Weights of a small transformer language model.
Size: 14 layers, MLP 512 GeGLU, 6.52M parameters.
Architecture: RMSNorm before each block, rotary positions, no biases in attention or MLP, tied embeddings.
Training: 260M tokens, 15851 steps.
Each number is 500 + 50 x the weight over its row's rms, rounded and kept within 0 to 999. Layers, rows and columns count from 0. Numbers have three digits each. The size before them is the row's rms in percent of the matrix's.

# layer 10 attention value, 192x192, rms 0.2, rows 0-191, columns 0-63
089:583476427586569582522503490491467619520545490549497495490520470466511492489531515444548448479502535483570479580485649488522457461599479486543458528497553448498490486555546493582438467610533453
090:538406474537462506580498476524498512417533459479468526418391519509478514491489527526537447517426630443528480515525524439515567483482473447449472513565484445505484503504526503441515557534474463
100:540542527469493503398491516505470555507434551444444618422435478403507549461473535499494430450497509526522485548436523511513431444493487460581536520541475584413600504543467484535506494571541478
089:434538514508412520549458489518489433495528471580593508407362483465514599372541417544427441532440458516582554458460475477515420552522547548460449492524526503415564484471572504512475499387498410
095:505428441522555546449500443541482622477474466528575463381469493456540459517467500484470468594489476530522531471420430528456527513543526405530472560541464480549438444571478576607475539542526512
096:528528470559473513550570429465468472500489539550440516469496486542654506497457433482448530520444497489464446443504516414452565495470461524424440463458518474527493489524394426506472521501557502
110:475550454507509496483498532479502472456440621405515464504510496465566586442455596495432523468535438550545529562496512497429476444500482501527457508475466484581418443530483514501491549483468622
087:436425506380514506511469544528594499401560503473503519487495508557524513400520554367500460556481504497540457530467569481505474405489593529541465497519525442519473448570485487458440495547554497
092:532491514466514455523456565481542483456478640504487572433543429476451471515500508561543519557456483443499531543489515541525458500467551578431497550415477515495535502501545594509406392551526536
104:537385564447438538511526495481461553573486622435439592473552507531474458422585488511514512383445487459465507643486467512554576418598550513527428550472515580493531385518457520531562425486505505
092:515338591514540508532548470526500437476637567623450550534464447515492475474436487538502508463385443448558521539476486498535543504507641452500512473477502477472520460506555449563504555522514562
098:538484481455501466468565490491500624452599521505465473497550515373499508430559467507526583458591391441513484476433484572523483500385559466565594465481492473512465477469526529558463535599480452
087:461471554452575564428507548429538523441500488537530520519471501558438504457474519505475522592462438441515470572567579468486527519475463366566509496530483591516391520511602502441567517492478464
093:540450533542447483449493485438510583545471532453431531426582514456482453499520506460524418482432571503424421482370531505493535350462503507452432538502502501483483517513460584524537545545585521
089:513471537542377514541532482435474475501487442568502412480492481447490490519455568461484509520503487583511611488432522482490485501548475447457475514495460555523419559573501488477435491426448567
091:482569554402399398554476457515461493488503550512549481545452594517470478508513525422529586502493544493544641428565463509495481550507557450494572522586509550487494479452467404551411500505431494
096:572528407484515496507449465590495509579533559455460484543506490462498520474550549440510493554439496496550556454524521514477465575528487573521484529561445576509434427469529480411526495572462476
094:480480526502417568522472509496574544514439548469499595438429512458456519406434482532551570460436548488543461589533515499538512474436468469455421531509424515581532441598477479467491546588462529
099:553505495581461524542435449611451523506451531542465545626456505510583527478507534506509502501419412483547543423428476465455520611509505517448504538476462426504507488559497503521400475396542501
108:506515456508583433471463493508521532534509519526491505447469594496424522543567445476547536519458523462482455496499504520585482550586449527598477476545549529477432455476559476542494554540423418
092:472545541413529533411475440499564563465544521504493571559545514476510513468453529410650470502456562494533493440484510494556501422588548490590590404558550510428539486534463510527483474510509508
089:476506594500447462477471446614487479618458553433415528554565466514492524438502599567430499474510517483536474444463473443462535404448533451495466509402486412493497467561387536464435535511523518
091:524445567517514602543479449484505483551396449474509462438471541482548486535472574562446580564498487468472505487483539459552471533425397502572473416415556545551545463555484503494451594435465540
090:487422532534474495423440465531507474501509549492483587509528515550427565535470570454453432484430514388500503515508565574437546520562523513420433440594420595467543598507381519408472405475553524
091:537467478573464504488574538520532460448463525485509447513459400426507496511414409530581487562474446600490485482569485494486497525457407404554513541503566553559467535464503609578540460469482481
088:480493521613472527495509458531521363565542550465469532583507518558466460534538473639477443486511506488596473505489501476542605509504464538478488547409508547476473526545467478478545517441505443
093:462512488499520502507530547488530547560545483474463470554560428530403528446566422425525536535519506546538449516376519438550478431516576568517527465480486493444415491468591419457553407506463470
104:502385432494503508562476526505462567529548426485522561401377459513527468517530468460400549623372474504501472540418436528538455504591472500524457530574568502538297578577467489526451511587451501
105:472473503493456527590495473480460403453517593455502483487501480447406510521535527541400542355392612468444476563516473458567555577554449522459469486504453513584446483550492558437443481476514521
106:512452596462505534534503423520489431392530479449551478544510530480516514453606593467483471476479591464595577564468405430476530606476536500471461413520519489554515454465503452404601458489475539
092:495509555482515524433461409493486508483539482454395488488526430454555373499497497406563490549437446521474542423507508500480520415528378507520537508358476507572549509474470484541563487490527516
089:428533457468582481468448485541469499499582640449524555464599472518453440536514485511607411543460494479504465524546500523496555485434487554466560572568471517500509471529466586484456539459525464
094:444519504514438440462513621565512491586616463520431475480528439521566430515533490446512490385463483501598407433489503480471492501502473487542490519481404561411494448537591479599481550511463466
095:467520487492482470558517494475469481527484408465513573411493541486462551527462512525524499536490499503511531550512571461498470503569403357554526552470602511494421426486481515465442454492575437
094:520530492545517528534521590587487395530508533486470501536515509512463516410534526473584611551466615495461536519501431459562536513490573579521559543526512482561449455368441510554518582476525440
100:415462492449484515511644432545398487474519524462528521444491506558562382555495401445391467399465475572406615556463509425489519525524556513439523533448477544401467535439469579469475556458556481
091:434512553508492611599521490522454519517388566489536534496541513445516594534558550467517438551533513431585505487465458413610525498533485448543508506398512528490557420507465527569484515468533519
092:416489503458423575513450528507604593552547579479413561503511467435481507458450481487451393435484524535525429528477489484504461425467561503482419490533466503518485474551602554502541439473476530
093:501550455486576456574505480518447413537558586573478432452477453517539498459490507490483536488505527466488541398505540451620479512539470512498460495483492420476535473526455530511516569544555512
099:567555493520508471414540486482599562626531583462501533489540496435521582447566630589543444444475467493517473467521528524549507515500543419562480503381523566499547446500568419587527582598479504
087:461516561465492485502428446498511490545479508508607398525471486500464442474512500475488427480522482508487438625498553486490551500497481520504536498551584451479531471543535513563517637450437489
096:544458480410524493493432437504561490465525487532445444507464459459560587473540589530534450472420452578552414494467498546504404501569442482507570596490531486408515490467574417451454482523517536
093:542494388471583463458511505513535496459453445497490481432521421444485493490511408538558458475412466531456547517623456538556509545526506510510499514552530553425502537483491553517500469565542483
086:387579536504564572465559442490615493504513386490526510503579505509505535522542434504417562494496596520548435471558517521463545471571493457504569562464399535403543456503504516481532501530390467
098:527556522459475502420453453535469504621416526591479584485464551532451478447584502508526468448372551445498486541518595487526597529522513523402559447500448587430546506421547500528454456514488482
095:499571522518505496454477492518537566525471466423548594496477577511490539462467521481396382415586501533500557527418516519540483536585504364470544458447549592518503442600479560499480553549511562
088:470529574489561437582422602488539470498545476464493519627570444494515502528504549458492560417512486473528457392457505519479426498571604505488579520537527472514560442458444515497504469413487492
098:605429592501545414555498480537515473458588456450437459440512521539559563500568594444465493492449476549555470505505562545514454568551491444454409520494471503479504537434436473529512474495546500
095:499421416541475502512459481520440508428482424485442567388503488594487525463516458519505393542508552500521448507591485512485481456515513441556478460537582425444493484502463538537517486420500489
090:484516477496521569537449528528459496429515503463525446511504563569501520538502489525463522449531448491529488524421503481509498424567558531538620546515461417471518558564534437458490396464516442
092:446505463482466446427470535467528553498488480514576568470503494429465557474556471519494519479515480490504433488393494437477550366480479540531546467442541556578429514482485572613509524590502542
093:416525607495531502500487457543588454515475520448628484536497486491576528439617489479499467483511478494461565534466429468513494532529514503466479527403512525508505530581553513510554536519518450
093:436512500442476396504491460523488525531475461466518477496469607480499468434533488470575531513528577471478421547534542534588504479531522533506408402562448516477362495506547479481536477454472620
101:419464582448510427511477490533506621475464530516437476518405495502499458493436437500518525478477519532507535500517505382519554478403551532524542507345553480453470393443459480555581505494521448
093:478546579554523475415518470481553448419509572534517617416510494435506560533565479491404473488521458572474487484434436586566382536423531432433533506514588504491413510460438437542462391545472541
094:468489495454523483441450516544469537405382520453503505444453495495496472570577476435538493508473580485447519500509554600510565487481552459475607472504444509428546478467564487553427346506595557
093:557449440583472513514539505489447522441450478591510520497441425545438471531453509496546470512543550439510505568519549451569495495381524592495431541623483419551486453387508590469451512456486549
094:585518590539476482419532469514518522523517532499484526509553481447521537448401535512433476432460429537511519498521419490502472517475569501472530500437512460513500525417470513463505590436520515
089:556479451524549533450452513545494498497476507454413574522484488477592494466546547466481512544518439405456521553489634508500564465523570412458571483405421484524485472448468456532451489540397422
094:494397507499444528502483454502622528530382519395470525453481506476508570468541576511446466541454557452497418608586486401559423489456468523552480469517490539505495471403507543525456532498486497
101:584450468488495618514549517531527443502478420512517559478488474506493564597480583574478466518530517553514537472521436451401517594471477407548480514500504516372488529503396552582576583549563489
096:528481565528452498521507516547545511496532520426401490469496451465458510566492549547491399494489613475565537606528542513440569445482498474535567471371488563490564485451501507514445461480500498
096:551468536550413501485453443502509496537547561439443523459492479447533461439507524529500524429536514398440536564539534437526446479514412514547424434420532508529497479565457490513530581520591544
099:477503526436472544507426437501550469437491530522484519442528538512506445524503478433563511544514456462491484512410509417509576518468529497506566537424575478506617543552507492519551442485544526
090:466429507492598526457564464530536515478537407519449505433560447448454450480480479466541417569487503400483483565559529543482457563492473516486477562490543473560520467558502497593470381458551499
086:518463479493416498436575439507576486551416420473426564470409483558456408509452465611524477476535596519420386526401494474444472579364450536431510474567462568546439526477498521439518508472600483
082:470615545537489537421602504558500576470552485450444535450583570534539520540456549494575516455536527542494499518473492473511535483482509620532485398489507513446525580481504447518517500550545515
085:502462530439492513447483545562466519409511497455506520396482592484463544474457545555481535480465526458530404520554405492480516402491414439541605492492478545483428413521555485484439500407498511
088:502561496500519551606568474614463471506511482475517480587513493516477443479479447482629468560457473417404588516528526486530468481478482454544454590372501535428467515509515554478520391514482533
089:556558425500522532479494549568480437478484530434462449521573519513517524537519454482484467424412566452490529500504459473494493455555582466569478611473387535469532412544500523508578478551471448
083:458443435476524544437477547566540468436517628476498517572512581485481567437518459414498571472506447420431567460495464601567510476495484485512458530451469417439449379447458460454472424517515527
086:496499483503489446532520492549526471468563483469470544513468424485566515496467530483513594485507536517521472452514450584498522452519592501458577515533511548521504447584475472393534481470439529
089:514524524522455478491487486477488512499499534539386467591526524525523503522526581545452578425481504409507553465464503419524436535540494453516552493449458540501541500540537506490517467541454577
077:451512452453481446497573547510525538474517553570469504497487433468451467440612483494528428511506595476498516468479528480493594448478523525470467556478512482512582489527634570507448530557426435
080:506492559510556558377505436511488433541538555576502552452567592460504571525519518448449432510470516498510450558457504460532488530516483542517472550514483473478528475529481525420469466530532629
087:518515630480477501480536575524565430534445471549592455636564530459519547501554446487469526443549550583603589532423424493483509513577539480425501543416458532505480582487558447534417553476544494
089:528419485598474501562506536471580508491431517540507465545454477572404401490516393472547407478503493589521545546485516587535603449496500481486491419592544431448467529500472614519561412543552546
088:583447527485473613395494533586465488540550491469407446482486531480480404399469487524389449442448563535509455472579570473487563493526546498522519493424468482581490493439570586523550473552487508
081:560460454550462480400610508508528557495536471575467405456525479475546401440437499474530530552477535430516453483551459553506547553488458539415429508480515465494462421581509427494537463457535499
089:546574420469512399463487527515477546527513525492525511429578365447575471516540500498521493436542460522532481521533509408443502485503523502474512446492481380437496486549475499524462560437536456
100:531572472563489458513445502559469497442509507476483539438543465488487551411472528538446554531502496516486421495504528531559481521565592505451553517538541503510481457531585478478409552482490499
081:504515452457455606499561411496532511513585469550453550472475488500414470556440556556591492435480558552584473473528496531527398527488524651488556473498485471491587381463454554593573548500484455
092:448613490447431538501432504488440476556532560488567553407591530467490496564509526626492546460559473521538490555507518437496450380491477509460468529537510388515579440560528501465463554471449459
092:500440556537520493436547528564508523492504476563445494532500475579530467506470462482530454346460450563551440516577525500483426457464550507485552539526516579432592460531473470481519442501465523
097:468453527563589488472551457363392423406506511484539500513504475526430539478505494498569504516526520489476516526603506527545403355520498534505519410463489494555455507499528532498515462443443478
085:492491500485502600547631539524500410550471454491459381523519488499464458517429526514564538438483499451532497500519437471529554460506564452430574471427547548566519507399436451435471449546573562
092:469540474593534408448458522527523585570444489426532443386438507439431527445627514436536488581395528507499430575412550513401517458499458494559467431452465495518423523544492545504419499495543562
092:524495500538564477469515505496435557571468508468552477594541450459430484419484470482605443488505517575410475524438505525504602463523447495365456549477581500502424464407442507502462578509487483
088:559533507522548441440437556525575552459452539555442633421555449519417425479463585428543582505532500495565477503550552466448529535461443548499572431448406512603457522432443436443501453513587478
106:425483452524518513583409529538421506391531497368601434421502525486553572450414548552434609586487480454453522478485477538585471459620444582492471509487482476475468578414552551502486551534445511
090:386612487474563552579498415505564531534515452518604486511506554453527549473595444407594510454490506398441526477466522553540433572529529483455461542468485502456557554468586498528482474521576540
089:471508537532443421496501471412467476485485534494519469466543491465506542602432553519524489529609489500567515537540431454418433434475507408565529490556527438481496527514519461561521454498580530
085:625438472455512455527516506579586505518531436476454462594530512515472485578501477408515603520570393536557424478472449410564476530480511462444465518562577486408585494491515514478524510485589555
085:498607521406479332469480552421533511457467522494465433499504426464534473481540513454581512484470419543475450527520510524524549482470467430562462613492357510582533489501420531614553511494566427
095:478410528575526519513480494530488493583503487571458522561505594556524538460512510420452488503436453474535489515521453414507481484561564545552581461444488529404607546498463539428522562474468474
100:437534498615476470636493577537484482384497434503590480484614549442521458416448427491518562503559485506456470541453515529560540618408546521518507531468482517533581532518497556485497476547538466
093:465557499443462568528510477544447574521454558491469545522564514482506558499507475476484520530526565504507503502530378483473502447540550539574465522445529452496578463428471541564537489415486554
093:479601412526579501663438567506519553606484478366427538456471552393461471551453441530450531483515485513434508477469470479468533513509451571442459483575517511479452504503499507470504498490501436
093:544578467545475525438601448495527464499415496581472514500579463494542433534446475474521453505546419507499487430607517528491473589464460557624487461443471492466522583508509505428453543528534511
094:501551514524462441435505534495423515538451406531540437562466447523544501591521514544549421435529571508533399636499509451451441399415468570477444548503425403512509484487465488527541428446480488
086:495456528543364463540417528473501458427389508553535518486516480487524507566438466513432495491497567564535525444546514602475505532557551564454492362521550407550498495548580515461424568516446546
099:549443540405461491464514462595544505483552511509495531562449526464542342493443549376450467509449482562464517527526489548445475600443520581498526567501541466454526572435516534498502475506488536
092:564413572474516505487423523476513468515529383456549502527440576632536499573546518427453410484494583511517500446508544496501536528489448589464527560546473570465545400463529495543478510512575471
095:486471442503535556422528471558556523508434453538495498522418504409530455514492461412459476472511427472529535465491456566442503467489537539519489511444600590608543524500566509500510490441530454
092:480548521544578448511505508429507488485464486473472506424440595488537508404486538440504523502416572509448479369608555455520521433567545517498435448578488557450534519458544521451546556492565470
089:452506512536480487546485561491543464524552464452497513462547504504489515403422483481448464438534609488508464407556553537583510510490498502440448512475494647465452445518488530448596509521394483
088:487415567556586472453523512563540494477598441518624526450448458471544497576515547522507494546527484507518459513564526478517503440475564553445607512520400492511502537479478498574472463469474470
088:526490522588553524534514574460589489443485472613390580522583414527476454580463504484491497480614466459515355425520529543497475458471469420426459425421508426506486481482485463501461612548525558
087:530494462429521454426497591531513531399421480434503569459435422488497563447482482424516582472509515481537500398505525519571508463540455518472504562481448530528474539420510490518539435491460472
083:507485527557510524436542449525520502494574528523497488470449468547503441440500558423538426466502484540446521541598492525545508637542561475473568375577393516471492440444423580422539545518497448
097:508512510528524469454528475449606458498558495584390570633515487498482498462517517531476497476523549505561418526507579527474446570477448602465565569516527491484490457480522463506487447508505462
083:461504451594414468409561516527474544469504387417556503407579436492543544450576490521473556485575520467452549414502520509505461537404432467486432523542480489475460527532600560534507473545462555
085:478540452498489558538467412583456494517389537458443535515566492489449476560447588531500545466361500489423458484552578592489547534474506531562515499492473450446505515504507523577430506450529579
091:508516399509541621505501601550503483510615551499519432555478503473463484437497444577492514511584481449530523541487558443497424513480384487507493565497548410519431458545584533480507541540478447
091:446561559490456475499464474525429453466502499453491542507450508464481496583488555433541542519542531515476484474492519573469444546501551491450556519516541570490453437462474552427429467434446412
088:459453542530476422564424550515545507477525439564504466510410481507477482476482507543538520528473444544537459479545519515481526432520476575486571451508557520531382537480425544527516528541436462
088:472639502554544549491463462497446540400577474497543523447497443465447466544489375524476497560570515474598472450408522606501464519517508497478509471464605502521500456515449466500439501447419474
083:530498538480434508475475476557546494534463545469475414480506496470465601423495581476485400507567412494503551552538556505539505372460507408615464439487499463495437401457455567492561517529559514
099:518549536526426465487574511512591431535488505451539427420477503476465512510471573472475570538503472468537472483468577387484525551413469521497457472546428494491445515444532589493497416532587521
081:500493470490529392573519476416580474510473435444424425500509488508520484484548536561464479590469452526548630486489517519477606598449455448506490421482478470525510487466502455511558492416472481
081:491523476495625471458494465537424450514516481557536441421467455484514467443593410544459472585506606485488540507590587537613549533493479475454466483460424461552502512495498536613577486483502559
098:530420507502405542492511436467547598501508550590438548453533506441549502510556537464611445533498505486540437560491541566458521471545462529475478478503434456551428440503493555370523475479554526
093:547517565544495458418502534506444509542447470523520503546529542556541472431525518472434530448536499577448504489481490478502488463409606427400502484540560511511496509484523475454502480529413425
085:456569556429426582546538602462574524383491454528472536449475406530483490563492444468541509534427529555585418486585391551517436613583417421441538475480490521452487515492410547503494469484507497
089:478410536512477433471527468494508464467549493486568530487533496559484398578453535448457408606482547606463485560526468590439482536463518576544572516504536422496553468536488472373412449549543447
088:562508438461588542478422478483433484523509488493593516533507501411505523482482466458493583555614513538555537521424449464439546407464533580460532450511562485560505456489457498517607553504396572
095:536389433412588559432568483508462530556558513526480446510412518501551526522554525449474523457380490500567501401483494461515560441444636479513480496530514489437519501540436514557526412452450469
093:537545456520515450440484522612442499436468523490621552514493523524533469410441520584499629402489422490415513503503527488456522545478533529460502498472525501524528509491542571428462590543512396
108:423516575535469476523568429418477576474603541437562554471474566372478556566482499471500497486528459506537531514440457520381448470485466518500407535568552450420538528506471542515488552527465534
103:482513480569506534550511437458487431529455502525510499505509386454436423534505558479412502542560390470542466492544484504558526467433500444461622613554503478446498567451542484451559529514456497
115:540440525519517582449498519537559532576489534444466446438598487409483566528465532534539542550407487505502582482516558531486568498568444535475469396533556567474449560526482478516539507427560465
112:527535521481541525575544417450540559529509555419491422518496506515465477529486465478434484389445523569556501478484530501527558415471532505551600508464507356540517533515450508491558598461456455
110:518521494525533515548611514537507436500447512610454535534541647548536520526407574539469487588496543521347527543443503554544468450488487480422457537488528470429525432572478452449514489413554510
115:504489512526515469448472443530522571456491391397466620638549471493527596537513413544493573483539481483500500446539440504501517522494497429530556471570497372406438540501573511512584452534416483
102:522458512457576511511601501561554502503455519584455431431543496530485538518550533494468494505530476491557471518521477523489572472506534446498587533498550453502418551522503546536609583553495470
115:467457560534548514502617549551501503439518521533476497563427479507503472500524536544514467597492478606565429509552484546539480518518515510431517498454439550514539490479496509450557574525488479
111:493537491551549406394468507492524584533464553520527499544477501566473427569565472480533525479418552547595421588505455480475513584455546500585458395438468492539520544474508483494410522450564520
110:474519436521527433494518540480547494483449513567448554522520547565546593508590494473541478549525487511451452478549442450475434510404507571407429531480564485573489488527490471513466450488593463
119:532524573477579361551565475555468535490540611516498505520462518507457583443604571512482636466589479507480483555531547508478474471479462497488499472479491534582475587464603502508538488489444481
123:468503456475487516473538559523534452513532458555446552547501465554574461517544409531462473435504616463515556490507522573566413442525451523523461480558531542458626468521464530471406563552490501
116:517479504485486563507478439478480492437490508537451480511422480507545440631496515535494580563507522547468498544543417535553455542515500428467437553562565521542520511442604427556472429566521494
116:456549489518522456539527515512390511536343470489513536530464473520455560504528495492499484526464491478459534513516520548532524469527458572502518475445555547471493513499456529569596523560540455
119:504466576561491546418511498481542529465496593492468435541445439544445554605490536492497540445433462493483486489500411465484411558406496475423489374525637481508577481599413479469456492558522495
113:509505448455499416504462444502469546524546501457387494518488463528535491530566426513489599543573509435572444470505548512502414444548469427531440466522508474393529495530486558501485522453510446
119:479530527536500491498582580554569439476555438495515410469497565447431447444458562514440543511467506484405459555543459496482493580532480593570421472459525526481576382572518532424520485459518530
110:541492420446463581549488491616498532479491555484458481469553445445425424435534472546488493465452421495451595478517548511390484490444547439480507506453560539501463479456485459523529529427432473
111:468495520499537482522400453565574471475489505518476556505493420564460535402412522548388515518460506417474552454618442398417456543510477443574561450518426476519424580505334477462479508491479479
116:529527506536546546451444504619504443419464488460430542564436475580437441465484435529405543598511377481515500439535527494481522532500547509428450467492454494599507551531506520513485455559462525
119:488595503466533519457445419549453460497448483474531551511441500560406474450466566513446534545486502607542494447561414496322516512487531592579510497526526472495576493601565470544456477554494611
109:533525519554504572581557484471462459571504506488467563468457517432494465466443503552546503563520532517609569513485498512427523518460512583593485422483472419491503527461523474503479392541497505
116:507479590558540437475474544501380462498508604470476496384508523470500525478437516438564578434465486518534545592482484482447442470498426405501470480514544497524549590463448502539449521421526556
114:453536432397515552516475427435535619464561488455533505475515479530441501506519475556482602449424480572411524410408565461452554521573464497483540521526501466622463504412443532540455474554528400
123:494403495527529655472495475562488530523539537566553473486495399509606458542468495562530526523520491500426419544512574515521461509498486529368511469612585550558597584457472437519477578534539530
108:407401524470475430549615499458424481484515448433501432498514597466344504530567544438411541483433509505413418539567464519462497618473448479533499488514445546419461528563493525586624486550502439
109:465455473428329435522583533525461508516466527467483567525495522436459506458460553441493491534510457490495520603512461409578534563499441432485445545473519460476439447517433544533471394523503543
117:516603565496496552549560550410559482491500523535419427495537482453415464454475534532423504496460486544435480454397441487521396514596354552503494495517504544525576428503520481593512542484539483
111:516501470540503554558517595512518476601363512584548490438558461510465551521585530584579527510546501505411466626599456478475552496501536474523495517521488399526466575471498421512505425490511549
121:440475465521506508438394500499425520438546431478506491560477527507457505546557489440501541561505454470412498576449554427425449496455543511497516430489496419479580447450513546523494528664543495
107:458580499585498537489488637356515491467603613538553495476508481543539487420412430413513507508566517449482545539518542475488433529505421546452485507493472543405522529476482520410612515470498571
108:525521535411559505606583524473479443633461486576501530513520477522523547663492551494493517397423483524407434460431521433479450399483500488519513476482561504560462471572463595531541543546465484
125:477554363622528493530487448531533551503430456461567565564389489493610460541490450484537535580511535453520542473529493482486500454491595497583496475512505486433420459537407585502479521418455558
114:588521523447462543488542477540484472446552489516589502508410540457509434478554459514550499493543559519504521542538514539533520448475492580571449425488495416553537570495442528588540428506463413
115:587509529504519482454400514488507408452500477507472419506552602534571448493456445482598470508516617525525529565433499450508551512598417516495532502466399425488514477468568476486440524524483525
124:569532478448442536525483422419532496447533482523478520438604696535478546521501488535357497447559562577520477603487566565607526475512514459510469544433483539426566507554452412478523519481493502
117:568465525579541530503475375519480552453503524491396435504435519517486521557515499470536501507574497476404469515370498615551553533492533566571538515523475511433395592541459399496497473612502506
104:439463507425420534497521563528501562529474515553514488442506459551521451480569510524491532549500572447554436508560449506530438436471498508440488484546487477525496559452476549557407467449462453
118:484525443493477548460528538379590464494499583420510520537496610462425500426517485528411560568564449549373527505533576497491606554474505580472452530503450448461513469514503431454437500433386490
113:413439551540485466575510502441509540486416548516533555415389524460533563467444505525475578522498401537492444517460482445502580477532535472501492459496494455442481518544527513580555472504488452
112:452591526485476494426450575456484446569442622471508455560561504566482444402472477470452549504448522523490497450543435523531471554491477477485552461539544484564447506442475428604452477418452479
128:418437559503426542495526453480563594591579487516499541512546556441520510504451521584550395550485504377431470568528499480489520513385510475457428401509452549475440457547476451533482408410438501
112:416476519499450500542528455446545599533589483532534503554488348551541563454450557501453416481441432513541447512528446519549464574473473544560481438544478503544457487559571583551427486575547581
119:418565569508473459553570545537472435516436542514531464450495459533411510557476492516450428487393475554397475510443506466559544471489450549512474559534471407540469528494494438499503494481435536
114:531562387537480467543505529469464515551540516525589547461501483463567482561549489580629482545476480447499508505533437506515525539473481489490573490460541500504593513571505508472581522457598490
117:431412419521466525424543491390475427574514540418479448510498460348495480478565493527556468573493482458525495496513472469571556479573473520403543561475492388530392458467429470442561509578512538
116:465540474485578452482565533463396452463463464512573498463563515424528476514424590398534622430565549405418454459433499530523490453446450437556572553497521463438527386503546573475534467559461513
113:427452531575490492600433550501454512526502532492483503488581496468590485515462404431540513490509468503455485490502476412542472516538443534523510528543456388422553532443532556494598481504574503
115:487492500449523570504492467574473450359509453583518532447489515451408501578516416514456437527593519541546596560532546538424447474562564530524477374481551521492505383454493525366566477654499510
119:569475480520522568633499511502531506650485541524419594462550455415580540528540532560590443539479437556400587487476472497515454482542471578455530549551472508551413519480488476529499461467555540
117:497525480444434511510522553496528486538505392463483619448620499476422463607520455619483547541546475494469535505496413525431549462526511511460541526530536462453484525586532472619473529578479478
123:556515439548530487587483502585514579503516427395482454526483428510512489437536467434506547466549493505480469538455402444430473567541568451443603500441439556532529462438631454660467479468548513
106:469465510519488488526411366506482423532542437499445438536629479428505399544451459461535441520464505514466478507409578455470524509427499489441424565540504486442484440493557426572495434529609485
115:485508429598502588413576490509502466509526519507461472440467453492523470448471530493383459634453462560495486461536502481493474507547549582419519534473470503456536447501458531477452544452536571
109:446557563487416592543536540564502518506513518507526532505457379494471390529486506519468594450482398473560490533511565568455531489476542465564553485549567456464470453475557451449504488466335501
115:421550552500582433482500533487463463522509474435481576512464493463582590549557599408524481508493471500469493492547554543420528580432536517435480502550494498462544513584542680486538553479560425
108:456428565454446498415397534496468516548463482511493442397468494588496521551348466474494513498459518555598442532542511446458498485520531581455472451494550372474565527571468472555535558488473440
111:439536561519450485485507522538528595544572438491479465457418411595597502494467471489511434470505562501441446458573493437468523494435432456509494506606473480619641420515524507586526583472604527
109:473531514559389558528557511468593573462481473496509505553549509485502551552457525487486526491463549536448458612530524544499465517539469550537525540467500519405587421546565543497535490447557588
110:577504391536524498432432526460502565484490544517477488529534459448443465522507476532521506462525480448463570522439470461494468533453498529457510503467600519534408531434586454417454535498497470
114:478492477444535491631530585532511505400497456497448425476541488556495489503553508495525518476528492572488559504601537498478605465534446398551529569477511598522514555494521572485441554469523457
108:496585478440420560537479419478554581379483464544487442540526549527502531575464419549442559470544493477488400444415493535554531461546592429470550538433486487480493421619459390442544527507546463
104:559514500497474525521439494496437497546413472534525445428519530476444482456537573462482468455514581487515449635535513422544502526512517485522569505508496460510513451557638522553552519424523477
125:541463595602609510513441530517476458560476550417431568553468505579566417563525417533552508480376477511392544441443431504478482570492451502507527532495445406514460481507569529467534498547452504